config = dict(
    activation='squared_relu',
    positions='rope',
    rope_fraction=0.25,
    attn_scale=0.177,
    init='normal',
    init_std_qkv=0.0499,
    lr=0.0131,
    lr_mult_o=4.0,
    lr_head=0.00906,
    warmup_steps=200,
    decay_fraction=0.732,
    batch_tokens=131072,
)
Each number is 128 + 32 x the weight over its row's rms, rounded and kept within 0 to 255. Layers, rows and columns count from 0. Numbers have three digits each. The size before them is the row's rms in percent of the matrix's.

# layer 3 MLP up, 1280x256, rms 0.236, rows 647-742, columns 64-95
092:109121119159124187136118125158154094157120091129202130108133092122135111087132155145125094134086
107:060106102121142099121159081170093098162146099088052136119150128101129071086121137144114145150134
096:109101085114122154144103139159134166143121157194190133066114146083058125124098151140103110145160
098:119199175105120155087142182151160142181141156099130119129160157121127153107138054172107104170139
099:124137143083176127155155134102170081121163124100146203121081137150081160101114074140177119083136
101:149195074145141081153097146132175136108091090136103103096121161162143102128095194145130168145127
102:108141122120144174154100156089126065156129149170103100177133130123124163117157138108121065153140
100:101113117101146193101062155111123107155116080117097102140138151131061132108138186120087099177159
088:161105064101122160131151137145105135114169092146118153150191101127114116084091165086115119087111
097:112053021125129104103162115118149168205171155120100143172126145100121139089146144111194133176083
098:084158135122125113136147188121096123114134122152130112146107110094119159200179085151156114085134
105:138202098089136107099155095107114149073143116117176132176113148148161138160188147153064075104153
096:111092161194121149154130099098114120146127151115176130096125185136097211127153114132098152082088
089:147131163147141149110080127178100145160191118120114147160176154115134062132118127099155142083081
099:109117110144079127137087105023142160129089137130075156102174184102140138106119152133164092094110
097:108116152129161110133126176079109197083108099098140137090121117080116142088159165149098144133103
103:084141066119127130093145133101091138187096089168139094166116102147101156140151071123151109117116
090:124109104151113125144186173136109090161173158108134137131129138099164132101104120124151124128111
104:184158139131134100088073085082131161138127129183089118104142105126110114140080118115065125167158
095:162163119096126133110126146179118112144105133093159144078102100193116163140128159204122141093129
101:169130075114126082159106135115089106170168088155151109113141135109131094152148150141049118125131
095:159092090090051183107184135096125107126160084117135169095138129121145132112151136143151087147145
103:090149142133165129098100073155164127112129127079126147154163128145208145167031158087158140142117
099:136129153132100089106165126169132076080161126105181075154179136125042127097135100148099143169103
097:122131122192195173118131108111105147136143065136096098102155138086168062090179115151116114146103
085:195174091106100123132123171084107108146118180165121073159099196145159117142172138123125192105066
105:071160133113136083133125134171090138122133114155100129161119170199101161183114138090129151171170
105:101155079115171120112104163124125113052143141117111129121066139145150130115157051115176112175167
109:121090086119135129110153122092137082161174154145115167161122156097139115146123178087145107121120
102:157092117121139170069152106116107133102145099105162140128196056140102116171101107109077106137107
098:157070125121179121128130136123095152131102141145117112164185119143150199154155209121148115180115
103:122179121149107162162186132177112154132175133127111072090151105119130164162115095098119082169110
087:082113081099091145173159200160157089189179096162118141136160147087052162164174143130148059105049
092:182174139173172063160127088120164135112064116069137240173174147197134122124126196124112155134106
108:118109151173160169132089172087200096168146124129146112150125045086084137154126202192096090142159
099:108143139101188130129184108146145136137165115161126182146146166117162095085104107128146127088114
105:050173164147100127144103114104149121102161110073159122136141112100119068188129083164131105182112
094:083118177056179087103152093147151100127176122174144138105122148099133088129157131157101152151078
104:142085148170221113095099144150170083143105165211073101099166091150080172129084141119134101116157
098:110140163173074117168160103105109119141184181141115166081120130130143061146159145100111098128137
098:152212115134145122187115127141115161137151120146156074081128223139137067101096150180104134097168
109:155072122127175162147156032154106111149126159209139170110171122123145131134159127093138071161093
110:176098187152131112099093119162119151180126154116102122113126144136121080135165170221142132097150
096:146108104114184148169127168073118138126075170136117112146132149146149138115092084177089139211096
085:149034203113085116060130139143104141184156194125115130136124087134166170143108147079128112118180
099:162107191136073161101100197150157140091133178096151070123126073121176128165077074151105071147146
098:127125129143152131068102122132096164151095122139087162100094091121199094167085164081116126115130
101:089131080112197111099083145173068102134112091088103111096115139092138075171148074060154187147128
097:088126117033133146073128133077150105154163072112148180182068132095151126143161129138127107119140
091:133127119121139141066086124135126137154163145159137149129151104130129129135099116126157147075216
095:117115132128096109144128118122109158098176179119170118125138109126149188133120076185110157107100
109:117188165095148160109065148199119091084142129073093133075123130093099102100114126158198109170133
092:102109139163168122127118116139081172206110117111059161088125112119092139234065156077082141148162
098:094101135170124051118161123144085139119186124100177124137119102100117097062153101113160121163156
092:129155109137093122133113129186100135087135146105090113119107168090121140084120156110097168108173
106:128132133148099179114138146100154135139143163090125114113140108145185134187129230131177172136167
100:140121161208171102094120068137097140121126096080112115130130117126123150159057058114157125112178
102:107156132104108130108076139128095040116124069132071108115174069130132109132145153154121099096132
101:106140095183073128107171128145123108092154128149110183109159146142139118149096140132094110092135
094:149121109145122135187154107134109067166127133088084096097112102130117159124123105130132058158176
103:111138080143116150139135143110137196138131095190110111159127095091069119153162111133133208133094
104:093180121104109129123100102133167151135120147199171207168103091081157144144116176098164128182135
108:152153074081062159112137144139146132155107117108142176133116138100177151185140179164100126131149
098:173061158144112108164146128112145106140149129138159142166137129067122098118054129136123110153142
089:170140160125106139166089097102110128146118110112131111112125101133120197184179086107142088109090
104:114136160112195101135086111104125110161139109123131154081146135127170101066161136149116128152140
103:118083161180131167141037059124119090131190068171122158116176140121127129084099143159087097137164
088:117064152139113106107124098111111143098157099158101105132120108143126143130129108171158139134086
106:069116141196102130174157134044098125141161116145129144177108088187148163166118170097155174149104
099:121140169160108136101085175122148100138075122165055121144090105148151141140072090120141121115115
103:129114166174077137121105185148110123068079133089170063132133178083130090120149165116153136129145
104:126109195152086146156080140064168159115103102143086172061137157091113087156117060140156120111128
104:141100117088187130152147117140139149163149119111105103106042083168134141123125147083118174175196
098:139152138194115113094119121136103133120111068072120136184099132111115128183122139184151092120168
088:074189153142140146096124060093145191140077103094125106106118115099127130130116148179106065068116
099:060113106110109074168120092113164205151159098160172170111125095123106125083137151162138122184152
103:090120180139172094136072131077140137092156130167172128129146113164138155078088171168104182153084
103:132091127124153100180112112124070182120129120059153166121116121116109127178050173131156153152149
093:125113140126175193131136100085094149145156150139070180165128179090117174186124190179115104121163
101:119057148107103113153140150121150102055147101145122147052131165148110162120093077185164111161090
086:099099105118154138122119123107093089079125145108170110103074100109110212122107143110179122081175
096:159164106132144101143178134112105129022116112156104108153119146159131162132134106185152119150138
109:111149115123089099098102128157099175110135124081126080123113108111100101151159085181163144122067
099:131140125088136154157107140170067130080146056140177150105068086107109081146086155123155102108078
102:097129083158163136176151107050147103097134113093089159108111141128101096078132211131095155119130
096:069107135113093131170129137152106090141104077165107098087110179099122132128103074093148139169099
094:234128086120119094135078194120134157122170093168172120136170077179107110109171192147129138140157
095:129131131122128114106057087136141181139068100105153083142107105149132168154142165190065127077109
096:116112148166136082115125113105175170216125126140046104142092150149107198115099064087148082134126
106:134152122126210093195143086137092154145123096084202134170137100141110149092174108117035178144159
098:111120151104154145102098133116116104114111151106161097139169079191139139155110224110125114109172
100:049170149107108129114132154173198163153151098200174158143137140134168061119150189103136104105132
097:158118082123177158123137084137130084146171119127162122177140117160079145137133166054123028136082
093:144166099101115152141174145170129194115164103163137079156065171103189165123106155166140151119143
094:128104096150157093116151052106108131149144141136111113209128106128135139097179128099192134104174
104:135145165140126088226101165096122130151150075068164103147091093112076115154162125095143122167145
# layer 3 MLP down (transposed), 1280x256, rms 0.0316, rows 647-742, columns 64-95
092:163120123156092132152107163154107196141062113145126140138153134149123090109162160126080094131106
103:164159148118129144154134216088197092102139136118093099199170118088158075052147095106106163134095
091:163094059107042136133138150163123108094125166108159060078137164166153119102121130127159146105110
103:076131108105128113086132109174112136130142162106081103125133110187081149134025101124120133103170
106:091128100190169161089057130080160072134143150101123131067082178144153160169172073167050088181171
097:120106117146140145097137087134141162138071094101019130101192057133192114087107148123162123107161
102:103155125141161132098170145177160177123139121126072052159115162148117199137150155106102093097135
101:083101117093112125079168126179110154180093095168067158179136135167093091074127118168163163171157
090:147171125156105133115092106148080153109135170131098137123153110156088125111133152091126198118128
100:143090133082185128130158114152133102075139080129123133144112122128159145135145131068133140201131
095:098116180124135147137121170183063200128037152072142063151129122128105140127164153103121124118163
104:087081142154149144139099155101131124167112102128109137090117160115076098106131159125123057136148
103:125097068188128159154148123127142133102089154098130093112121205156113118155092149124165155125132
090:169136140195064163160162140134120161127146158111156158188125152145148125143124112034159145105118
100:118134158112082074128033148109062119115090117093174136081198103141159136134135150171145054128113
098:127188196161110115174129128136129142167126122107103084114142091144130166141149123141163044170085
104:102142097172155155140138161139152122097139114163108060061107082193127127155153122153096123122129
094:045135111159128144126132140102067108101157154123101149122111107136110186168095123166208185134148
107:138178178045082145160116181098183121096138175153114050107125117110133167129102114097161158108168
102:170152106140129163160100140136168145150139170099122119086154132149100120101044126161134154152147
102:117097127113125119120146097113113093121181093112149216161167100104079132083074125092124138071092
094:123122113184090146121099084124121086082114082164078061191159129114116120064187100112137143076104
099:115154137100104157238081133118105197091113145114089099074135121136184154141115183054151223072114
093:178103132126099161119136170089093171191104105142093100092122081162181146146116117097121132092108
103:222117064123162094081110179110102113083121082187133145154102102069174112103097150093133167141120
087:175133120113112183103181184123138189089087139133156085157118133119149127089134164089119166120087
101:144110120112145125143177105162151133089107116124162116166100121111165130144077145098243081095108
105:144172134080181100124140082142092114142083116147168148116131161075122086167110150156120169158096
104:157145132124137135098116122161093118142090114127144081124185107180132097160191053142098096135130
098:144153169142139170120143150121169105183140155127149088105163078140137085148067066146125142147077
095:190129061131143112095152118154163146149127184165117100163105120151145099100123092132064143104174
100:102120099103150121172113121125097149117155069133113106163122075113063059178038138187175105124123
093:113111124121143117124138131136142163116104142134152133049140145132096204163149129113155076107046
094:091124160121130081124133155085126141138148167100082115121134122130112146159157113047184146195179
107:087141111201123137165170134147143141181173155148098182119089147123097087119143145129107092146103
099:063154124191166144087110105201144173169134138131134120143141147145158082122155151130154153059119
103:081135213107130172150132170066127117148091163102135112156182119120091109157072086141169105078152
098:145142154071143123118147117170129097133135047104111170083145162098077136128148151138127151155055
101:172087122046130129142186165086171095136130116127153135101105112141123161055115109137147200073156
103:127143153135113147127135100132129131197223175114136117121057132111202077115171139143141180150104
099:118197130116111202161148171161107132164055175111099056108101137093158145158128095162128115103170
101:189074099096096121153135076112120160131145104162091125156086086115072133168147098091121117109131
103:127153130114127137166145148188121159116115165126108119100133111057106171087138136163086111129108
101:144135107090126151056197130089109131122136139137153126121134092099115094112055111141108167136139
088:150105157105100160128123111102101112167161111173123098121064140135124159080198155129176134087179
102:118135147211088102155122122148188137145111137177135129103089103116171154149110089136089148154145
098:134126127132110127145152146157137111103077167105094098121151144078200130165129151108122104124111
099:074166059096135161120142129131126090128117172142075139120102201065140129165203180130136165132179
098:126119138143129174146147117073226139136157118156130077129101168147116123119162200096137102138096
096:115114138095095173085121142143156132135140146158165108121161150112188178083114124111144150117158
092:143114136112139150199094119170153098148134167176138044109147114139133128136038098127142144122096
098:162120166148134121127140116110133155098125149120146175107100125157134128165100160123114099129077
094:073116104137136136152136135092107105133124114161103158136082071128092161197120165100094123089084
100:164078143151169103061146169182148067163156153152146091187161148124159090083123112103110113131164
096:115133108164125139162145128129138104155122121100060116123119116124157149089052120100115159157115
103:150089149108127155178169159108164095084143084110170127187105177149084123120079105145148183061191
095:121159160164130159098147122133166150120180092103133163147146151096143084112186137145100170118172
102:110140131047114173140103121111099104110142122094101068133162086084151089187099140090124166101153
097:108154109185119180103119089077193180185030173105130060114117090082191165127097193124161125109195
094:214153102152181109125107094128164127125123125148062104091143133144173136132115142097108140156129
098:122110106099133156162166147100117124123123132093171177113163096142155111085132052131113131061119
101:085148147150158103079150132147117120145110119160085120198191114136078080104084155117120128179107
106:116138145153093144074111195050126173216134143128226132094176150120091109091124111066127162126164
102:199094181154159140119119188153101140105109081130146072188131116155080172107145106155097154156131
093:165105169098071075155178161102149106149143156184164126142135140140164206129164141140123124088098
106:138087108078190154175134152122177193086091171113084078124126136161106126119121109126116151159061
098:193145178132104152173108062142138159132158076144165086137130152131138121131140125112095138098111
090:065146146150174124085138114118187129135155082170177127126135112171132153099123113096122168096120
103:126183197122108150171143171107095096136147066152144101072141094140099080133110142141158133081128
100:113160081174148058095151102062160186106132152103157184106102121157130149164086148098150140078148
104:132176134131101158107152139169086169148173139185118108133108081104141133118161132083207133079145
101:154133185159129134116152128182157078104203153146136140123090112132132066121131156183085113182165
101:176123115128062122191148106114111161134175104118132081172103137113136119138074145113132220141226
095:176145111102090151183162121159139125103126079135108113117109187135094161117129099166111110089153
087:051192160090121155135133140125128119147107075103128135119138085121141159069091133137105093071069
101:144095128118110177152199122143163158168098145154132046103137184185098173064136101122104104141155
103:143141193112092124129149113128153148172178190154105141141170057199111128102123153065102163127143
095:145115161163115125068161108113098112100152084132154075129092121098118088176116119180172138102155
094:183081110099113157107129157107129115133133149146105045154122156107112126173131168147093162137110
104:141158158162146109081101135162129170098143183091123123149134115123130119156059149171085187099108
089:100178116144131134160104161080127112142137145176131130060132114159110218155110134111146145117118
098:161170163141158148151173143068092151134083156083098091190073171096163110130086139078083151161153
107:045136130132146121088116132139089120105150108084142131116127161111103087132109127114093182159096
097:068119155167158148120159148120138154139064083158170087173151114124117100095121117175163079137141
107:088140104159074138097106140074151077123122133094150105097119144128109114161126149140141147128114
098:203126139178128102147080122105135133112127159139117157082151162144122111157077208189115115136104
104:161130091188154077154170142113117191170137128105128197134138140123133160131091171146147155167107
097:097122137130121181135127142129174128114181155143203141165145125103130109191147101142141112179130
091:093167134108126104133113160151157151116158158135164098134095110136162169128100174077135137149108
104:114137130138113190097171096127091141073138079094155102171177134162110156058112105072158171109059
099:128109103082126151110112154105079109162126123133146110134140163168157085153184121150134145133119
104:149096097131122143127112088192157148184137066104127101172164103095134142122148097090135140124130
094:147125131135123162125173167132162159142150123200131085211124150126097107114127185075158149091120
098:133118103151196166114154135113125169182072141153103092106050122156163135141110113158118043133158
098:101136133100149155092132145106135124093169179175120157163107133089144158151122162084167188107112
107:097120149116179150205102140078098106138151143137111121139085142174082114170133134117115156105144